{"vocab_size": 644, "norm_place": "pre", "positions": "rope", "init": "trunc", "init_std_down": 0.0, "decay_fraction": 0.895, "final_lr_fraction": 0.0, "doc_mask": true}
Each number is 500 + 40 x the weight over the matrix's rms, rounded and kept within 0 to 999. Layers, rows and columns count from 0. Numbers have three digits each.

# layer 4 MLP down (transposed), 1024x256, rms 0.0694, rows 40-89, columns 192-255
469516426511478515502519553504430517570509447532471544599636480485518480458528520414482547453496485508487536528532514515489573506484532571463534500435544504538527483471495509493568462542496533
454518536442532473510512473468409502480533545458514446494525472494458500480524584531522484532497528486526498467496524537513509481478429487499419514521519521562503511458446502508566485490461431
433528534433473517518533458562549492487511489559517479504511545498522517528435508475500462544481571436498541516554476586422502466541510533455421525476519538535537478539536464549520488448509529
491589496485523421498480518504409441528505521492496457471532558496511536539510523543553604498483547489399463467492501498512452480512471521508542455447485493555454554504491473571528505540497484
433498469479487510508458530469572476474440485421480517527437539500506538478504592479470500458502463492541491443527519502516629552555575597435450580363489531475527484524517530432510547490574537
532527537520536480577513501455464469497557507483525571490499527511508524573472534528498525460418530529506539507444483510525478492496465452479405508410472500493483522501500523514484507538530533
526407484490487499563561504470483505521488471448552442517470444534517508572548547507563534464566468501543557437470576463501608559493530538498528487513506505557449387491459488451475495527526491
501546540508500522452474524590517456541516464517454476482485504511507410564502513451493570556411445441466528483510484498526471419473522560425447505507508438467562518554519465499478538484539456
495530443438507458477429476424487548538448513497458503501504434506497525517482485553546559563537458545532585493524502472508468507470390455552544453529475511489494509447462523524516483493434555
542504470456532559502523453447516488476496564496551509585511501445414419475528499537441487494448505467501554523593502511552470524473507484567494526492498493538507490565507480516532479482573425
526519544492501467518480412479525531533538486552464440535477550488498429470508482540472482520543516439428531495468502473459447495498553523518384529566528516466501522548515541540504488477452480
542478445522460543406500518511530555497529479467473491479500426545518551515514444545508482549498508498458489479502590497501520515495508541583420545509484469558473512461520507483434525578484479
465573553499492544422504480562452538508450481459455477499456511465535501459488465563485524527475547544559532481470509561551543471510485501557538482513532465533488555539507481478539530544557511
528504454507471541535514543402500548545497499553520478488498497532529545455510507447500545450493477573538478516495535523470485519497484442469445517519455562567518493525512477497489537522575484
479563478441514500491570523441501434481486477514518550456509521480482500457502484471517429525614445538548512421445514530509508527558525506580518508511518466536526479525476471564527456454547508
539451476521553515570432506464441432506517504491550523579489480523494515513494531526476464461516594589531485535486496532504533453482460498423485434589508526602590489518516558479461496569476475
507510486532480475447531469550503471557513544474500544468482556460495509488453512493497513466491483527494485486484512479489564531527475489486457544507551491526539529474540521497465511523543474
471548469483508471571441515519508539466493506441481514522556438478482520462495531526540494482472457452486580458471455451523519449431491536531509496500511469492435497453406529451550474492550435
581553475392500527510502484495529477445551510525407531480490475520425536454553520505502411520496508531545533503506459583530538511533503518439460515544471481445460501490492509524400572462539522
541494606413508491502433586556572543534472488452483496499475558518508440523509524463460429578482526503497575493494506454489522475465529451554462515447497416537460497507510517422437502525479487
518488539475480560483515478499492517447478475536465440447535478548527486473486495545513451481464552529503523481525564518495518487466492466451444518518529500488519579538447465487519498525496498
466480523476495499514454470469487522559487470554478479527474466542530532539452473523505562504501455503569415475528558509519501473485488461525508436489471498497547532488476431523528528496513511
547528495514524507484498562470544479525504469560535473512510544545536445501504503526524473533439504476500491526520495441500529480507443499501465605527503540479464441503515528509532470510493511
469397423475587525456475484529448469485442522448484493488487480537608447444564518496504459551578471504493447526456524558534536501531503499536617522439511488518519497517518563467511492406492474
513480460413503463461512479519433462487489506508482518492455427550485499477513480476519479486492490478528492510511493494491565557451522484538355537522497485468452570484523500465497480529511501
499491501493491516483512426431464565453539542602480494514530533550506510511485529498461502457540491479509481491478459494390552520427526532566412552524514550510539498524469454512541437493564515
485512517446512526522483512487499442427569499508477525547414528520505512542488560450531473491450463488576465490548498483492501498580504507496458530491484531482491492514522454492461474539514437
497550541522511465537501505547395540541491497442506484530448521531473484494505478510496519503458522484444487493544491456559537479515492443485552525468500568544490480498502542501552549501475592
461492550477480453476455479571536501522517492564521429439515500475452491496474530555494505471444535478522507475562504484481559507513484530505513373526494458527481542550496461429538553454474462
508514546399526510488481476514517541544473512464550513461541551503518496492435521590494503441477465465492487489527602497481475450536501435430457478457533486534519450562549502568550550568514502
486481538506479477459554473507491462539540570452499525557442434513507522466449520497487556442571508405539530486544526488567478502524498505414484440506539495524506549543440549524445510484563484
516493458563523477575576560513521533493421501465547512456511504542575518540485531451462562509509480485523460495516508500487509539507486482461530510525515482525533544458485478508453449523497496
494505464470466547503511526559591404525432457531520482543530513464512495525498481516489445497479525524494535526530565472516496497568470467443497490463497472494523521470552548510491465572482487
505496472411441571512533521530511435462508546533541533587508465439468496509504523496566513487441523458538422546563566508473490574496562431513389485544579487506428500455449504518557478510473457
483585517523486537578468604521538467487542528510490465452525457487523483518549552564549523484483524505461430548466550471484518476478498533556455492497541524444485519447455590496573555497440498
465515466465498488549449481472498468478478543432566455511488494445516500552544474477589395555444538481500466504480562583528541487531486483447576495463491477542475454516548532498479600560536534
449560417501463451489508586494495466505484491551534525468526493464476500452465470568546487460454517514485439535495428547504483483524506444522505459522492587607465512504512435468517464550461526
454457480569503453454490562467492521519520528507485433553508599480440508552483564546501527476506525553410578439474498508501530509442461539491467544504450488529458489487512498512528538488524469
562452460438593421538472496475478460457446575592396497453534475517505535468519486437543485462515528458561472482559519491427552497476498382436521514487599507471536472528474434422545507419501517
550461532567432511523518477445495508407568498470450500469557503490465485495502545505488451546483510427432488516556484475514534464534519431563572479505532502542495474474534452543450576445480503
471386540499453487476540510539504565435501578500446606515518476547453496550491562462537510532491472512497506521491570485516546487548448525540511451540512523539445504485504554529459496542491491
471541460493528501476574425518555503592541456524473514504563463540474481490510505585506491461507514484485555511500429544492567428511491539476424484465440537541476487448482499507558467535487473
566557580508498409458571509499505571517479453524476532502502543411431498479570504506488443564467553545492565525530484416489618487529533482431372506494497506469523506490482550466492493468458525
417497571522525548515497510479444563532458476454472543500481479427548560434469520502528509510505458457473505488501534525463515453512482477477550508569578480506484422501536554512419502524497518
511492454404498491476526458525483472491455523508478434540488516524554536522525526460487443509455474532535463497528493500488514531474524485482419465577512501517485459517481452530459475534506518
556543449495508504494489424534430508550467508507481461475552475452535441472472455460530499500460587465471475528523402517452490508480450603492457503437450482457475453527466454465480553468514521
429489481440524533496516512495443448522527474600507597494531501503586490499504480525486432502527561548513490511583459519499461499481531542518574504534408502450523509507424524537484458485510416
386527507576450443505527464452574519469562460446513472525432530499449466494463503515517430479465479443511492474534422440458492494520468494437545493464475511509512453484498486521503477528533506
519503469597503498487480518531524508467508561545493422596443565562429518484579490487495450487525512443541534493552541561556545501483501484450528431509552481539539513524533489527526521574617457
519492396472530560485488425478510420472447494564489611566475576491457458510510462534523489464503583493479505509551478482472554540546482492461496549549471515530543469503624534555542388555508521
# layer 4 MLP up, 1024x256, rms 0.145, rows 41-90, columns 192-255
471502503474491415490505500445494494551497561426536462556524548520524534485430450548478412526453550513500562472499543444505545479536473532497485488533448542446420528488505511564589544509587484
439430513485448493485540495452493452580572353521507481489502465639491510556548566558497543457419512461493454497546514511504573511492450438563511547520488493473479498537476552455496546478494416
508493545498446520542541493495504472573444491514576574468507492525430471483544434438497547543393522609489530481567496467532498448472415505474475542509462452549521494458510486530555480566445479
473543514481613459522491538592430489493489537549465511480538509506417476522489569569498559542523546579450489496496509478467512523510487513481453522497504472497491513489454489503501447534464560
445507394491530510517504508494547531496494519522529461477472506483500465489480537493471475400476514489467475482505467465581517475483489560505428520565483548490496436446567470517485462515586540
512523570494467526491552459443471496476464551460482524535454440527512474514544483521482506513534564580506503471522534471509427534466482550535515402517478472552480539526440546534475537514470459
402518522500462474518431536490446460565481572518487475518514521441451453529488456440517577535448469468501483535441510565416548481490598469472518505595502470439492498524468561517503439490420519
500486451479458472556511478450510502474472462528514444516523455474525517554429472493491498468367418495454555490547453545500536515565501492474499517528499450510525511497547428518483491515524493
569510487580479442482457487537499497543481473495473523483515491492525494523494441492500471454526516515483519449556450500481490482513558532548496518443557439509378451496479519515466512429480522
508468441493565446466548469522424523491562474539495478509502535535476468465530447511345520487536479524502578441490454479507472463578539552494466478535550549504482473490478535512547520455483528
435478565491573516536518454487484500501458558468445405507506482596449433415445543458498490489515529532447488478498474591518435547564449505454458444516556521507521463461501459510526524490522538
499597487557531469489484454531501466499508557518469509523569482539511472494486535527488548511504429574490526486503461543518477535551560532441530523534548537468547468575511477515537498504501477
488574537518532463533482402579494566447493508527455482445485498562513533430520508468438478570515458438453486536534497531462504469413551481517434460437531489462490494467465485490466452552458480
487483531468496513554456505485453473444546488479582476441533532514485502494544437523573541512520523470535516524513532491527470509546463457516497467493532495489474503509530497485584483541544524
528459500419481484486523527571476470516538566500453484494482499565528512499487441494513401514548497504541537463501478490546463460540551527491527496511487475448485476512528478559581497507572440
546460462552421506415495498488486514434473495498468496524445463542524526528509496461445485526508507524474508514537551543508540503476479507458467464518509502544541482505544510442476477514537558
478530501496462420467536470523498560487455495444488502514468476491543617539495453526512489540457476515535482545559487481459481528532490527502493469529515528457465577472537472537587427501551532
521483484521503436502496519458500506483494556510531546496491469432460495502397470522509523501459502518471533527534411479549498520554519480516471449436499467503496498465533482490507501509514503
486593487524521516499440478438510492490569530532488492479474538543495472543460497524486482493513488531532467540522483435490537536486425494551489531508455427515482457547510469469566464538460571
458513499430487472474456535503492476535492429527542552548424507485414506490500532496465508485494443452504456520543513452469523465355602485540507536462454523460549549473458480514499504532499476
497452438507529443462490539501447456505547484558503482535461575494526506519558470515481520457482552585560547524468430527450453518558591488525597384511584490504525494575519467481490538464463491
456485516454486494476514508593450532554473485541572528440429426437447548509579456422504487476484448534518468495477457481494546470488527469555534439468525415544534534506481550479455505555510512
540469439504507464518513432489335462548463434487469479498529449427549500481480422440555496535474417419461457420497533508449477444536473445472433488520485375439477559460598511487530482428523450
500546566459526584570466510482505498497480545542543444504492533468526467520489475502488447541457493473470508495565442529516460487476482474458471516484543474554489534471520521537491511436516461
414476464530537512508507400476503492472458507502471468502486502528509538519503533475531538503522458538514455574454493445552457457491468485496492527509448473496519510506571494362496488467495523
477518557476469512488552492483501462480474482556522473499501368539507478477454560535479544515561475431541549577474467525485555543485515569575468475527509419484507527486486519445453468486506544
450461461519579440402482544455405543483475470452527494573508451487461513585487526538525551427449464532476485484467527399573547507401461514491506499544524476503458452530503460489508571489469500
477469473559466507484456527493539544528429561424431502520468491487539505469492505507430504508482373604509433450420520464529521525427517528514456484570538460487521538425589485509532557507535471
539474463459531522510482500532518453571504509465486508490510533539469499438454476415535497555531441495592562494500454532559472546502499465465517556511490447474481369513472531533514559515461569
560457537469472551442544516467520495521484451527453497511494476485518492457497498434449479460615554498466477448508515515475534482470429495538497536449498541509527566502568558558482541526574486
570469505448513534505543502502477443502541479521553457495531484545456463493457535482525470542451486478532509501505454504463479540476484545508533523557538511405458436472549445504536528473547555
490504511516496532502475528528452538602406478496460507481473492536452523487492572486499466496417479510467472507434523499521465594533416471457478520546454467509541434544494541526553511454504464
479463497496477439517526486469484580518538459461460534517456507526497505433500527465496472461577507565476477578615553554479555524515443472509469512468516513479432560514503592424501518469491473
462498460480524483460383487556520535499442440485521538509507514496577480463485543474490573516436526542554456490550537475593520497540490517478479512570509538469437451561490522391522584575449471
495491493414510454455517548434523451541529473566458531493493497532512539545347482515411462552515484456448515502552430557587557471486521488548627500464456551461491426472604478495565482523579483
533517467509531495503529513526486508563506517483499493501523428500495462503541482479502474474503435425522500485498508422423558545495529557489560511547468461452524450499494463432526536501471527
444417508508504556525481460486500425426470516513413545563536459478496426481471522565457505499515544578464569395485538519511554498465513583509546464491563545563493561515475456503461537568477424
532546481525499477513508436487509457551551498535508531431552520495450553516498441501526537435499534521572493520519509495521493528495489461511533454442486460485470520491523485526524426497491463
422563505529488502528499448494427471597508428493475502482499502471528475521532572487603532492530502512437535482590521473502520587537467505522529512463495487505450484544577603454480522458563498
487477529537513509486447551431475533557513483521526567549580530517490521491458495514524568418490483468550521486472537492547478518486457500569504454501471505461458553489547527478511499497490566
451515536469433501554499482509480529452611471489506542520436504507505449528514491502545487523493526450425464541490520471494396511446504614473459497468506453520447482477517533543490478497450568
465481532484518473461412507509490547506495569534500509467457627487516484524508554512467438474487522550543469543492502440536469552502486489473447559478531421500572540544453512432481404471513502
390482564473511458446469449492505509480468519449494488564437503499532495466427541498546462387488489582508439494513481508582511504517460515614614435602560509542427459483420475542521526554432501
538485482461520503461502516526465483544452564534521452588547451540444463531534515530488471489465499483494509529560507521530480557527507581575461484500461486491472541512467490509477509439565525
488500539507607460540436497556452496510505493535498485550492551574452485491514473527573493478482550419439474477469521539532483490495444540538434534491490498555448484436518482527442351458525533
426456486489491421492495527516518500546391527503485549476523416478450553523512499502432498474501558482485555475525494525388501496507578560533599448512509491485398525546458493502557489510529510
442544534515509543466520551551436495488536561552536566527491547493468517473541538549491530503536487509489388440508514428531482522477562505509504469490550467515543448572456492532491487524571489
528573507451489528511516475461552622469480500521492568465462512495525582453554475525509430484459528481499538482561436556482507514452419457582489550439450467556498544534550494545497456501535463
466425452493511525463493471523469460473538439507488525557480491586391500455427476438516547407431562504455498478577553471547456530511474433501613516536464521434411471392530445505523524542568487
567520496480506472506494494560438573501520486523476460531511465534530513495411498472489502482553548507572528493530542490531477538444582487554565494558460488509523564548463525498485490536516467